config.yaml
vocab_size: 32725
tie_embeddings: false
init_std_qkv: 0.0494
beta1: 0.9
lr_head: 0.00671
final_lr_fraction: 0.1
batch_tokens: 65536
seq_len: 256
train_tokens: 574600000
dataset: "wikipedia_en"
Each number is 128 + 24 x the weight over its row's rms, rounded and kept within 0 to 255. Layers, rows and columns count from 0. Numbers have three digits each. The size before them is the row's rms in percent of the matrix's.

# o: layer 7 attention output (transposed), 256x256, rms 0.0864, rows 153-173, columns 0-127
# v: layer 7 attention value, 256x256, rms 0.0963, rows 154-173, columns 0-127
# q: layer 7 attention query, 256x256, rms 0.0911, rows 160-191, columns 0-127
# k: layer 7 attention key, 256x256, rms 0.0915, rows 160-191, columns 0-127
o153 081:133117082134114108133109130109131125113115130119124173126086117175107089106099093167173078108109124100117152135133142139094118134152135150151105125126100125132125135138165127139175177091128172093130135107140129125117136169102144079142117115102112125095098134133159169158124118165116099139119093143089113137099151129094144125111148151138104131095153158070102103111153103142126133137155
v154 080:109109100106138136156114128133120167137188103123159108103125137145153153107086153131144102106141129120131140168121114164151121128131108125162131134125109146150118159124067114090127132128143135149082111168100117157057135115117133130087135172147139134124097101167149146124131141129137122153091112073129129148101140153155114130149122092123149108136121129141103121096144120144092122131135
o154 082:150138119127134101133158079091154094162101139139187124103102119113115153090118121141108140112180118071154156123119154102139153123133120173147146111152113165163150118123128146150113122131138124148128135172164151121155119122098153131120127139120086129155179115116129131137128116128102093117165129114095142104138161129122097120100129150145147130101141165144096131120127101096097185149095
v155 088:151129125147095129160134124153161141118090176094129128136137114106110095125136100110112135137131137163105113101092113149094160114126175135159120150122118122142141103101092118131149118092081170097117158137121117091159142134112155159112111135130108067085112159101173134121163103110126117121147136206114155144176117115123131135119132129138109186125139126112129162080110143106121105126086
o155 092:106141107100178128155146155134143130071101126111127171130199117142103131095136134147133124136136109169107145100132125117121116125149133113159108138087143085122113127107112114100151142147070130077095115119131139104106116119131114098154143146147155145165083107109157157129102126147166129109097123134165131162099095124118154086149126132105101144117145113097158117146142132117138121134126
v156 085:150135162151121124172126127096106118164145108125108112115133121154112080117156141136137137134114161108103145106111156147138131116168172133103105103129160109136127129129080115170096087125110154179112135115160137164128138129118133128143153091138122110121134118145116119109113136091096140055142140112117097131127108105101163115078124128133159067139141154130116107095140107103141141142202
o156 090:173116107087107122160083106103143122127129064140118155123091103138118087138090126090109099108145122134122147110117123104154155137133084124138142113109117149081125148161153126114141129103134091129122118153133143096116099123127166087141115106104149112140139132133117139074083125171090128125149087170113124139138154122133145131149171167185146128152158117128093122133108138148115117127113
v157 087:117123107140120169137134159125076108139130129114144167172124119146105099176110121104143128181142154093144142115108150129099155134139176104150118150159108093106113127164136099130091122176143109126091120140144125142162138134119126136123056157071139099143122113135137161125125151153171120167119086179125137114104132114190081126130116097115165138155167116147111138127119109118141106164145
o157 089:120141132142170131139149121154150118136122164140135159131111154166093104157141156148095181150163105147103160130149121148133107084083111114090144111187119121102135124132123114156128115161056148127139122166131156145178124170140132106139109147128088167105132107148137128184104168137134158143134129133139131157156141094157162111151120103134128099155144143122136132120111132140143155194091
v158 078:128128136119107098121154131139076093103100153161133116094102089145136156114101122158160151104123151065115136141140106117101074123126096131106131122098087110145187129157136176151122111105128163114112133134149129081164142142127165142118165163120141081154150118127097082156119093170119148125153146107129106113144159136138089143102096148124116101107132125103122122136123120149162127167142
o158 076:163150121152119109121102124122163107128131126113133123205089160154154132120165073097127113133167145157152098138162136105176124125146107077094139146117179103121126133137172158113115107114088115132091099117072160056097115148157151143151147132140097104104110158094129117129145116093106118118126077122153137115129153148115118145149103129107128125134104145124135137117140101151136168134128
v159 090:163116130109113118118141129109133203091127058125130157156177133117177135118152149095150132171166129144149080160123139137157101076133160145146078146168150115133158105113136105114169130163117151149149132139111141128096130130190099164133119134113118093100160156161090174063135135165155098121104166094133085100102136080114114123115111151152155125121118145117135098140132106090116115140135
o159 095:129075099122139115144122113098106094120100127188091140146088112133178104143140135148148128145132141066114146106141116170116126131128122144133097107145101150136142133160115127081111192105121140109149144081105088138106142130111129122107105134153187122131063148140066165115147129116105103148100134100102120166084117136122155110112133136143104154134172117111103110140074134139106127089108
q160 136:144095106166149127114171132102153109175103154130111103088155139174129133160091136140143116078128114108146133130145174161121136107155108112122157109129093159086101141107133140139106065084142151093109108114115152115136139159082118131074143071154162113122101127141132126149133124083126124140156076106127141151086109102082135119160148108124120137131138142118108099090158138105106105129169
k160 114:123166153131104118129119120091148155091134140177098142149136166111131154109130106132152155148146113151143152144128164150127127133098127135109108108113136132119126116098166139154125126112147150094147110077126084109133122135168120114159100145172147115118124082124138125071130172094130145146129175072159158164105120175157138150148079136116147170085138138119072107100135160149137160138124
q161 076:149147129116119106128112116122132163134102106083112142176129125126119089123099134119102124136122120132102156089146108129152114167146141109165122139118138116179143108156127141127112148157133108171124090138101159120079108138144115117148118116062153105102115118151116117132142156157148127116136136133189116129138142120104127147129145116156119123131097130131122142181095129175103150132084
k161 087:133133157185111175131127163121130108123142149164111151124162127132103144119119152123147164171152144136151142109160122142122133112121088103106089156115122195149118133082127135087123089040152095157109093124117131153148156113129128129156135128147175129134121140156144102109139156109128117153128127116117157150113130137140116123145124172136192134125153153157114129100154105129123153127157
q162 103:134120153127144137133149136082118111130152137144178153122157126128117114158130122103172137099141104099163058156099155114129104094077079099112179117138099150103126134131149131119102115107123108093140145130110077137140124141098109112094120061166145105130099135123114164092135112130191090121082095093123099116137121102092107137138138122117110158132116176096143122150126163133137114094156
k162 103:157099131124130092141129140162136157090130091097116129159081135140160095120105110120077095156125142144106158183154125119164119081100128150149105110143140125145121164105145145178143121112134107116155155131115143143149109109127140115134155104090120112074119138128145127127125073106121129120164158094133142143101125130099166165135131137144127141131157141111098117172086117156096101128114
q163 109:133101141163133141106125153098122112125138164139088130162140128145136108131120132157154138114136128124124100128123152189132159084145102111143146115140107153110127154120120157109141075113091155085126121094106157127151132158106147137118131098141119118100142106132145126134130147109123140134163100103136142144116142107094108116139130150132136123138133107133101103095163068080134101123162
k163 106:117124173142077156172113149120119136115169104140110136138178143108116146140140139118132135106152142078141156164145121137133081110101121088135104114098084171133124159098149121102200128083115135122134081093126119128162121113159170083142100123144168102124120114145140124074132149113168135163146153116117140161112135188147126151145100165108154146074107168130100103098148123170134131142130
q164 092:143117160142120110120139116137142141108147096108136183131116114100129122140136106082134147142082086147120125114075097113134082140126179113148085140061130115138168091139126088098162124154131161147157138140113099124106103162106124111116147125102116139134109146118113157116108089189117115136116131140156089098187125094118107128110147121134155126165182151138133092156103131113178127149104
k164 090:142158099137171090105148127132116095138095115057120137124109111109096110123083119102081095152132148102133143071113127127159137165209122132121146144120161139147119105138119150161070131158141107162101150162133166126098145086095146141127149152085088136105137124116100108124108112151110136080136128149123112128167117126115104137096158093159113170120123122149140130176136139148130088149125
q165 096:087100140118099088154123155119126115167170141143111117077134125157145122134124111177156144120141158163131173124157104133111137134161107109116119091107084140097100126127131104080133110095114150102141112129132138156117114148078152133120115125180118077148143124134113144123124126126105125129131136129116145160115172133120117098124103141106091131151148137100098124077132098102121103160110
k165 103:124119157152105111157122152118129158133167127167120117173148114140096132109143126116129142105138163121157141108156144157159127144141147118103156053082128152085124144125126136160087141115133106111111093068127122111151121131153095107117100151133172134137155081150148105125139139088169133157167103167138134103094142206126133146147103131114128086102121132132108095130126136126147169103136
q166 097:082135146094103157165112140149109140098136126079155160175128124134115129110159143143101138128138180156108113116089066083143115109117127174142163132089151111124165125147159101127123163151159090150154143140138098177109114106109133148127105122092109109141131122100118118150133058153155150107117136136144138106128141131150126148174131115155139092095118132114152156149150096161111128105100
k166 078:150147077131137143096153134114147089145132160097097139121129122144122135118154137173154087148142139087087144117101150138116147126190116129137136163134127098142171108167092177129156137126109118147144134123153113165143112160169111161152144140101190140132105106120123088150133142099127118143145110145113124152154114109146144119134179112128133119119156113102131125158122172109136137132123
q167 087:130132136139102127095049128135126105151123115144087125091123139141101140109093066142150095152135114128159150088132112183139140142191109125134126148100141145121124127124145186106095107111139151072129114108109179114099137142128117133128115122116133191101154106130136101153107128098109178148163120184088101127124135119136128145110138131106140147124152114113080125093152114115156125147114
k167 112:098150170167120140137136139091132156095143102133134087116102144107144087137141096103128103151135104159113114122158108118101099149150151131156130139124088134120121130131109127135153134128128151184162126083121071125133133173177185131147133132164121117124142146144130109112154150157114117177085153097117122109098120138127153101111083130103156141084129136144148158086113141132114159138136
q168 099:138151125125138107109097151104159116104148126130106065125109135167122119122109101103131147129135117118140140115150091118136140133177125146118140078122100177096120135145108144144103099123095122059127114119097167121139128141138147109112098084141162121095109098144102111137136139105117134172163062128128173151113154133126130103132129131113120161168150162114070071112145119164110138130130
k168 077:113120161189079097148135147146181143142159096171141126126118126163159100111142077121116128110092119147129118113156091098134092143158125150142143141124122102138132125127118074131164139130122126108129107125144095095100117105154131136081115092144107165087129148173127131166159139128130121123099115172146116116123129133107145108116142159108167086096132155132153157096148162156165140142133
q169 091:163137150116144141150160117137127114144106087141159154141166122155138155108104173124120172119136149140089092091121103058153137084078118147135140162159091144123115175139181103138151132152134066102115119158154125125131148096101147153109081119136121137121108127101121121123133094158130119123125146147108160147118103108143129150185137122129102115152086105126134139133106115122128072123159
k169 128:117117077114123107068131101173125101128118177095124166122164112101131128178091154154125120127136152097134121147080163130148134128144113166120111154151158127148140139139115173158113124144136167108108123185151157144128146095091125145140162137096156129150106123171093131149104099123134114124075152130136114132120114101128127125151156109156148130135108154177164136170102094149139085164150
q170 083:119136146082101127141111116135127114123145115137158136153067142083126101131144148127122122157151159145150137115132102077127100127100150118180117105136165102166111103145129102162123134142153110142129150126139120086108131098157132141163120135105097112109159112106096135145144103153109120132100112100110115119104162135142168147120132127150153139131092123133140098158110086160136124109140
k170 132:122125104093127091083122105165129101142082139093164160121088114120129125138096131129087120161073152111129097143108153134139145140146113161149136169126140111107134115158086109134126106167126175123106175196125156116084107113102081162124153135116123139101119107145143143151110109156086140085092121173136119113161144095124112135101168117165095132198167089129155129160101144105123096156109
q171 123:143135096110102148114140086155123136089105148141144168117130113099142147106157121130121115122115116103080116114108128101142135119097142163163122150131158115145138153128125111105143141159141102147137154167160101156077115136116120118148126163103088089143112146096158163127107125128122106107138189142111131099112105146153141147112145133155148093137141098148160156152116098164126142119123
k171 083:119108101092139160114168128135098110108111163111106176124167097109131138138131168167141118099125157130112149122091157133110181111102127142108135131105141118104147157120149156113134124108127095104106126155157148184119120093099126137173146159142158079146118106108139091125094148107133108132111138080111118147117149139151133130146138128171126097124122122143123141144150114141153130096124
q172 132:093102135109135142135140104158117145175103118075169138128104096120175159123124147162121119152082131146119126125085139117081133115111135146103143143143145121113162149141149123137132156124150129156121144185167087170138131137096096147116110174137116112153141131127122152152103102166130120085094169153126103143172103111115147112125142117125098114138139126144147166135099141110141098140133
k172 081:158145163131154136136114116112138158093132097167111140157146131154141154161114099125150122126189158131127111124140137166114152111125155103076160065090092102115149120122144165158104124144117109148138112081152111148130140120150164138130128127163164099160164141113095139130096142119171134117148128071094094160100147129130120114135104133195125117105099129111114106124121120160142137133117
q173 099:149107150119114135066110144149142121126172121137148089168108155109108154142132112140127136125143128169129105099122129104126144151142102122119216117131126137111110123102125123094135105134127144119134157113117129129165112145186144170138114128120117131088162080147111102140111131130086142129093096146148158114173161105147156153144100155086118113161088111139148143118136137108144080118171
k173 152:140157152157069128157096160097162147143151118152107107139114194141159105119147103061151129159134096115126135144141123151112095116146158092136132127107135174119101091112131103110157130104092151132130113098069103091149121155148177106110103116167126136098145122115138133100140143130159142128120114120139114125101120135141104114090082153085124153105150118094096133095142130103118149157136
q174 107:120138142116164207143096144110182162084115076128105130139153117124143095116110111133107140169140144103177139177127092136145134156161157129121140146113105105145123067123130099141101158143087106138139152121105113119153135156123175156095112125135145117105131111067112155148119097185107190117110137130138133156141102124160095142145084157109144156100127148148127147124126127125115122079157
k174 106:124124107136077117129144119156149087146131127119147099136110140125125096136136088113121165170141085121117149128150110120129159133166139146092136130156129131121130127169112083156119122152135128124134153166171129094116135123131107129078107135153122131112131134162139137152127105117134112142123083159173140125153115112090115109137141110107091141177148089087146133153146134096112087171117
q175 107:114124156108127102106117162114140178127122150115079131162138107134113109128082111129115112165134147114087114170127153130093110146129129127155086130126160127120155115123124151122124121179108131108181100111138088147170132171132137122113135127126162106109152131155162128110109146174144125089139160148149137128174050147143134152122142136096130116146154144128143126120116153119131138084090
k175 102:126105147121102145155115127150102123117113100075122117121109100133158105111114140107107113158133103124120090104117093082153142119145125153105103116165098112125123111097136089112143085107147189155113138147135123106115111060097113128128093158082117155130192130120140149143090106140125118096118065157143106129126123144107113107135134123165092156132173154128121138126119116094111161123096
q176 105:146163124127125136138177111123146104116140091161157131113146112125133070094112097117103116140112183116140145109141102134164121113101118122137122161110141106114123115137113112159111093170109106151089082145127161147128128118151184149134139124104124155116168117152166142136159144148074118135128122137098147155113140153138144147146120105143140080102126125133109150152152088138188131138170
k176 101:113163135153122112117128123116133175086130175120120155116200128104133173158149167129129152143130154140142156181114103110130096141110125116130121180130101082125149142124135169148161119159173139098109091087115146150122145164139094125128131116169130126150103161158124112135130150114127096167155185124167156140140150124088079095124152135118156115103091115155117171138085105116136131158164
q177 110:141124102143113088108125117146136134117106144138145172152120140133143111127134108132136105123134172103143151145155152140103126125134120122134091111123192160111124119117091134100162109129148173185106129117161095119125124136132153091131144158144120046115140143112159089170120122122139111098146133060125131115080125121171113113122140170116143107153079082101146152125134106139134113136157
k177 107:133134121135113132098124130085098090146144123118147109142155132124165119116099128126162150098156107125164126106103152121130138135124110122129149115117118088109101097140165115102138117106116134056107082115113122148142126108120065097105097144147128128174137106123147110111113143161170157125127144096125109174145113140148148156136128126131084091127123114102137071153152115100109156120117
q178 108:153096103087175159079117105097149107127162110145133105150116119101106112162137131122165142131106124122210165117107112138151125173123116136101164133146115146171103143134121160105135169144114119157117152153119132126060132125115129131151125113092104149122127108123078107141142137144113118146115083107166097147093165146094116140133143112163131117104137153130154127122127141097120097102135
k178 103:131175111104099127113134150108121148092163134152118147147157141116112185182135104121157106120114163142084167147132159087149152089129117122134130134128133093081107091109097126136122138130119104105099138119080138162108131179179163137111170134203132133132096118166113159132128079124180116154110125117182173133133133143132110110127115113150134126140105072136146131114159105142141173131130
q179 112:166152122143110131149108125074114140106141111150112137115130156125137151103145112126147148152121093155097132159118120149122150136138153106173102126141203162144154116127084126126152103100134171144143153107114113150107096146136125118124131148112145095145109135142126148130149149117119123105166124100114141163081111150191150118092129163107141157100142109101146136115145103118108138107158
k179 108:105104090138120110114123071146127100159097129128157140095127154090119116119171125086108147113144111145143113127124134142125133157109153088120143119119109088129126170161123110064149131103136091123117119088109125112149127142119077135111093129111057096111149101083139113097145113093132124136130145120124129097154127131113133116141117130094115140169121110127151136156151109108135141107125
q180 106:170131098131100146115105115124095134092091087146132125153118153144176102095105165127126110095140155178128133186129123169097072109084139131144140125149126136098132166113156091117177145138122113101150144096147150139146140137115107105150164139091095145113124161168125177127148103165113124088096139141118135094112085101138126127160121151115153115098092121157158116091135117109117089115142
k180 103:119111080123139102109116134141107097140146127113145149102128129098120100119154162106075171094137111117149111112149144120190140175142154108114167181171180163159127122141125125119173095090144177090144135140079137126116111121161134102125141136090128110118119091149109135109126109179122145152144066148131132125130092134104101132110122143134112157153135146154169130151115148106084099108101
q181 101:144165136140139089107125164150115153123117105107142138111157128167138102129126098117122094165085138131138102109148120104142122152095090130107151137113135076108120139162121134108175099137108105108124101169152207120148116090136167137140108161087132162138165085150141106149118076155169089106093121120112084102151108112154114125139140160150095078140134157122143132136088150128155087104143
k181 100:102141161136119141137108118103146197122125132165095160150180128123141177190108099143129130128142103083136150150125097142134077143116139090074114147137110137150126097119138151095134121151129140078152107114147077169119141146115153125155148139097176109159107132151088106131183136109141146147130140121137115133072127162122146114151145151142137130097087160100148086120120116116122139103150
q182 102:133132113129124121135136116126103100144137132095175123159138144118145086146161170120128127088141142150143149110138101128136121190168152085148142119140141136125142148116085155096140098128134125118120163125109124152155111138175144118108136119124135102140176102199142112197135137105156093083072166136173123124085121143154119124130108139103150106157108140111116103132134071119093161128174
k182 101:131128130106118105060172112141129121151117149117110141116099160141122125094136125104089149108105095111124107106117152134133130111133158122126199163124130109160124157169115135102143138094168178137120155116090091153085097172124108091154094118125117132119118149159137165116136112149141157079122156139108118148179130121116122102087143105101139146145146120137136170123130121119145101119112
q183 106:089104124123159100162143120126110098110165154138156128154099129109138115105156161076116176144146076150140118118138169200129144145123148124109084093115146147196116146156120108143111135143094136163145116141106130059092123140095094124149120136132159134104144097160135154109140143136130092156105123155122143136083130171089098173125143085089151145150098149151105090110145140121119136125135
k183 101:114158089133127104103158148153152139160141112118177086133134117137121113070128161105067123098121134074111110151123146126139152129151135136220156129126155143140112159123126104115089116117144144154124128144115150109081141155112135143131142110141100100121084119121128137136098123147146123122160112164105148102104172097159110154123137140141149124137162145147145147147136097160134130176132
q184 107:180130141139109109103210140123155080119121111101118128103164070169160133104114103095085115157103119113122136124119065132154169179102098137106163162118082117171111153095127105143127099159108112133134130121116141125141133150116126128132103120110108180146100121135144145126123098195113113126124108183153143110130112113113071116148131145146107094161172121120116125147143118097151121126095
k184 104:155118141112129108116160144093105145155118159119116153119175081098119118143111137110158130181173157116100128161133137104132114123152127113105139132159097169156154137129132158120111125124121107089142087132118117165118145137128141097111095124125124128162142137156121118148138093155131092119116201134096148127113114142111117114145112124152154109082100174183152124096140101090127147145135
q185 106:140066119128163120100155099132153092142129130116161140092089104108158111127140153141114116099118199114120145132128138092134106113132136102103140132164140109109108103135149130126116074122142130124089138135151167184126156110160112105126107083131099075086131140155119187125130153134098120123158106118100112096140151121154146118115079140147125116149133125138147106154122106161158105130149
k185 102:117142179130126134149147111081118153143154120148113165156169113108142147152150146166171132139119145146124126132164131151155104096092091136102108125087123100106111100089145152173142145170116097103156105104130104147118105106142116140153137113135172139123170130093181121129151143118185141143135159071115101163107161152109168125139112199143145132103139112112097136149107118113114128135122
q186 115:141137127168159130160141133088124124119130157098129102097124148123126126133133147118104123150130102134170102168138120168152121160118150115143101075118137149150184124141112125167127116101086201053132121106132115114107127154097116082132109097135154125135097129137112135131120137116156120128109143114141083137093085131125142141107155064133139169104120154097108104135083099118148149098124
k186 112:094087155143159131146083106150113125131078110119112125115158118139145105108122108151098128121117121102107121122113112116134147128116090037117170175122133150145086150134134136062128080122120078196106119122120097130111118099136186113114129150115104132125106137122133154101111119094082114115135148128091167123133156180159125155113145160129140129144164123141102155107140127171089143124126
q187 117:108134118120165119143137071145126158135099060133120085096104128115156108121144172144130144122111152117151112131108115144094091121114209118126092128133131142140108125126120138137064121082149197121086143112106113162103122109121147132137131153109144123101135121082135131153099141121089150126158157108105124142113113137124138120160155131113092135143144131121115122119091099162116169152122
k187 115:129102129090081150160107095154125122137148091145124125144109139113134121146152102211120147118108122160114127174105140137080126167131119101115125104137114057100106151124103116116159138156113086128093131090155124149131146110116108157094122129174130144143118150164130129084101129127136120164181146107137104109133109131137130118135108132118080125090128166171121129131146141197118129120168
q188 115:135096131134088079126136123146134143169127111124137124112098131101136112121134098121144105149157113122121119134118115155158133118129121095153123107123131154116138132162126127106114106109112148081141133149115145112159118167089131124131108098123145125143140109143111117163186127121151147189089111164176126137117135125136062159180161131101103151114159141148119088084086130122066128125140
k188 112:100099142129106115117119178119120085143115121099140122119123118154129100110109143115112142148120156142134112102121160141141121128160159098113145161105153182165123131135119174120142138101144155166097132136165102117107145175127130113129121164144138114113120147131152113133087159158107127117158129158115145152135189110140112096109109081129110127136134076156143155163101101116141123100177
q189 117:125129131135133093171137098119104156082134116109140145124093111136150141145152122135137116117135121120158128119163113130175126091129127130162149098107115132106134131144106141130116109106159101176132093109112144127118097128122150120132106164113151142170046103138125118168091161120111122129114113132114099177089115167168130132152139081142142115144129124131138123109137122142164168096174
k189 114:111129134158135126114132077137153096121144133141117158105112178109147148140117145134136147134109136089111163138088134132158065138139106115155159160148144141151122186161131120153079172105133080117101099134127152109098121154153137162149115133157118105170144144151116118154144097115073144146146156129135126114120150145096103143154180168103146114144142148136180121153131121143137130120132
q190 107:098141150116153125137117131108095171172105142143098101118174141119153154121116080148170125089100098123123130131126123137135109126129150112163114152094091136160121087127156111085135144099132133146109130134135110129108131154147168082121106117095116129174114159144167165063170171117099111121140152139137121128121133163143126156096133144139116109161156135153126166115082129117117126139137
k190 105:098114119127164184158124149116114131115173129151145168124154112100105168180155139126153114101102141109166149137118121108141140147097126116143113059114118133102122113126142143154091152133112099132111098151125116136156154129133154133162132121100118134131131146145125118117141099104143110104154105099118107101133153162138119115178122102083136120113090156157149088146151131123152172087131
q191 115:126107148135156115122152133117209152150134122110155144115141148108162146116107112131076179112097134107101124085091187121107122124140114153145196161155125150099107135151118137133144125117152167167091141114138142122161128125124146104127136134143124119120183164120138146148107095142142096166093090109118099120149125134131136114105135108139132135112177137165131159142126171108154081149146
k191 109:152095114114078152075117096094126153143176124129128133098093116103126174150138142148148118160138128120114156140179107154120133094099146121117108143156119151122133137079120152117133136152107062131171078113139119112102132120124132093158131080180138093116111147113120081109113135128151162129118132111119152133151127153113150137134134131132152099087130131115123119165105165166130143130141
v160 105:119101131123131141164135064110129120151129132136132116155148108127081120098130131124084132117095135166124113132148163141142096164130064136124099117136174087138120136099118084116095106107117122180119126128088157104112119136129144146098138132121080145088137094100151104093115151141141098136129133131113087084152140130088120144126095147126110159127186171144113147113128111140110122162093
o160 111:130180103117131096104148152133135110146120107157109148160128134127134163091170117102141109162140098141162103133156127105147137095131142120096142106113103111167146112137080130132123120131148144094121148118142128137159159116114144117138113122118141151167124128133079119170107121137129168126100116164123085145139082097137123158146159120160134092168123081165137132156132217115143120109099
v161 117:157182135103094113115102165125148126092185157108096162095109113086136124156113126111151107149141151098138131150132105109149161118140139126110169145137148148133121093093128173123112160191141126128167111143142131129134158132156143148179137121123192119138077165160088130146110142138146140128112124144156108145118123161162156073115129114120147114092074100083146085123138119112152139121132
o161 120:116119151142165120129107168135106138137142134118165136113133090132143129156120153113126140124065168128081166157112123121143137135099090114160134093129126154142130147080117139148098154134118135112148109122121108074096126113119142110117103123163144117110104137117129127148122121078143100148125131151117171128096151151112161121119103150113162134072134162096099157137116061170144157142140
v162 094:102110145146081101103106142152156121135160133136153144164139133139110140143140112158118143098151140112099131182081083158132153107085089119131142157139107130148102122127081158153148112179164113114093060131140162100102125129136115141140122099178164089102127137131148105123123099157170119154117100094080137139118169142106077135143105083128096135127144133114121127137114128132136134100095
o162 096:142173088094145112112122147098158136133154145143127142137134093150102161130166141103153122118130101096110125111130107168114122136105091130135137098155166093143137101147105133127117103111115137067131136143091098112089113113087066161126091080135083138129091137137145181176115162120147158147143139146175140118161149120113196152159114117144129124126109140145159133149148165095115108140107
v163 092:145157149158139134138124117138142083160125107120090130151118112136130168133135153137153146143086128112160157125148148135138100153122086149107148171104142117160146114104148142163144147182112131128117105112093111144098115089146123139122115104100100138087092099119133111133128167117137137117148163119113106118072124111055141170102087091121166151118141076108123102121132130099078131129114
o163 094:096175127114126112128119142143120137112179161128161131154142134083113144121102115108090133186141132127164085150142137125137138138108153108145108092158111129169137134148094154134146119120132149116162142149078118107110120121102129142128149111142167184156108122129108144133139146096137195157094133083144141109110123098137086114153160101101160096142114121122104131141130140147115123115112
v164 092:154105082104132196126124119130100126169124107143126090125168134149143124125135142112101105102121122112114108126119133147136096115128172154133103130144120122154115142134129136142160120123135083125129152107119162159110157124132105130039131132129132139134146135152147153127124140111161158122149171126086131094117122102118128150111143142101129123155147136127140110136111140164083046117142
o164 095:174140120095067066128135131118142124178126107187112125115161158132126123100100090148122160116191079111156128116131113119074133129141124139147103134126084135129143157125113162134132079114109104116084112147123134156127145095158122136116129086147163129110123105139129123100134165174050109105131147093158136106115161114133114127116162103140122126130154102145130119075159147115110133114140
v165 102:143126102142114161130098152097144172120151130147105114119101135080148139144085147105154099148159146121137141151100168117108104160126154115142107104123090123134189118154167118154101129123126134134145151127191084163112113126139156095130119141088121111184114136141141130110123112112125110172105153149134117149131093131168146080116149116122154095068114119144136121109138143138144143138168
o165 109:137103108148146120095154100139123121174106154165131128132151089138144051091092104142089098109136100118133128094128110110154165112088162109148109128172091155115106129138127110157135165142104111164104089150114140135161145122144153113104168088148139162105112129130118167131110078093121128113139108088094133164120165139142126155105097154140152128127144078111143144106116062149111124148130
v166 094:161161078112114135125145103093146099156067145162117124113149122169132144107125102080106086092126110152128128145091081115130161131114158134148122126153116113131156140162149084099119121116153134134115130168167149110137109160107146112111105124101170128179131179118138134128129073124122131129138114122136132127151152116122187110143161155111091147103076130140121143098118126141153129125109
o166 099:093131096106155122141152120144101115079118101116129088119102132157086097153137141131120143095133115097128181101118102090072102142129079112152151144108134108135104073157131154153138085153128098137096108139166143149131139132146123094168102108119100137116113141147147145140126147142120141178140101137134115132089144111138119140171122133151109120115150137153149084103118115131131149110114
v167 096:133117143140156154121102139116085147117115112148135113144140112098098104122149101144104096144114122137101114125115113096129105118144104123114091145118117151100137141122133118115147163119108145173197136146140105138113136126134105075123144135133146103140141116134159117102071099107135095085149148115170098136107110141106130126139135132123085117140139127117118156122115112130134206099185
o167 104:117164108134122107176127100146112126175146124110179133134100100129123106182108155167077111130136150112114135162164104110137122120077149120123139153126141130108131126151146116093152158132150102170150119109121110140159123109103141143118148128102125134093120132163117127124139090079162141117126089124141123142098119148106091128123157159142135116141073122158125137114113097160126117133103
v168 100:124140129148145122105123091170139119161079151125127090149149132116131125131132116124101162084126129103098111107116142101135094124127115132141093144145152141117122157179180143155127114101141108104110153117117171130152087142122087130121165105131075130105172156160116137132099108099104085179143120098155157110095150107115102149166129190115082116169152121135109155149134156144143154164126
o168 104:143123143122133134099162133116146121144157148109097143129141132165142107136129106164102138103161116128131150076112109144140154134133130115103162142096132066077145153123166135117096131140128133183145133119152135192154106129120132135153095141144147104174110124096137132138140115127143136093084103144126081086190178113152126131120145113111109130132127155147157086092141143110105100107100
v169 100:127160144132118102136116154116120171122178108130154151132124157138141152203122177152158117167125130126165129160148132168144160117172143129104135153121148159111127078088153174126140123159121151148146094124118076122149130124114136134204171116129156154128141130134109129145156145113098162117150111108147103132104100143098153087151134153117155157090135151102118134107115149095159154120144
o169 107:134111139146124179128101123124117136103143175125119140141126153156117106127126146139124133196120105122116107121095161155140095183118110120157089115109123117119110149118106110188111158122166162116163139128096125098110125120070116127091152126126144102086106122150157128161099143110125104119120129123112156175107138135115116123120114127092102140116122118105149126146116104086119139114120
v170 098:126148129139129166117119133134111179121127123128149115093158169102133134136164142114165131126126126112158147109120110125128115102119198114172121142067108125117144090072109125126113084177105146137097162124105145130128139141151120123151097097162164126169114104104141126141113142174143153119101169137146116108112122106114155110124129211143124127105122099119147110135128133130118123135105
o170 103:149103122093131093125105121126112142151103093126117107103081138150148137101106143106110118130099086180158107111119112086108165107167157172148113102154168115127105171118167146122158108116144135144122106093111110096131115129133117070155129135131155099098095138117096123105153122124145101120170159122129129158135088176152143100174122125109105151121156113120164095140098124126130152097123
v171 100:126158119099105143121110187069160143083157183154100118131143152113154121154174132165153104139165121121115136136167162101125128148135131110133141137139115132126127105104130138182103100193130152157168133125147119134120114147116125119117099154144164088154111131135126138115099126105140118161116131109163113145108107139177125059132155114132152093097094102143118110124121128155139121129166
o171 107:125127138122125134136103089142108109168095135110151157142112094111121100147071167122158144118136110127148132133112125157118136087136131161155077126140140136165147163056153105135091129117111103127115102117113113108123116119111097104111140139138139101086113141139141127139130096103103119106119141145112144156113155183098125160120130126114176133101134164133123137128119032145072158137146
v172 099:106140113149078132127146140108120133085100132107138128164117117107114152103173139145138181153152104148092151110156148115104102139141162147116139131102114128160109134091100134104112147119126122119147110124111103109095133111104116133089112137124131108075185117181154164112156147184096115183110118134144153140113123079145128163093132152125130127148141139108125129155119108126074096126057
o172 108:131131135139123111107132152163117087194149111128141151143122187135149177106117082113144152116111135135131109128115166131149115087167105159100102130102148151129142140151099144143144103137128106109118130132127092128111129075147111110177091135105152114147103111160138169108133162109126110108101120089126106087155123127114125125073186113051141141139086123145088125136137134109102111139171
v173 107:116162184104110160142116151104132167098150134128097168116141142131119137119148144104160119145145128151130137135106105137115094117157155140102107146131158135142127118168167161138136073146132133149154149112143095144082174128119180137148156165132103149108145129115124120155149159113134070096096155149135119134121133174124139097091120135136160118115078122060098098138089125119143147159158
o173 111:145113122162147176160169104159059113145116151132159136128126110124176108131105142117118106135112128116148128150120147125133121182057104109160138090129122132177140125122116161160120152125161127143117109126163136126089101134101151094115096110125149128095118134135141123128135115104136128150139153111114122134126139158142109141103088146169117133093128150108103159196137072124120130080151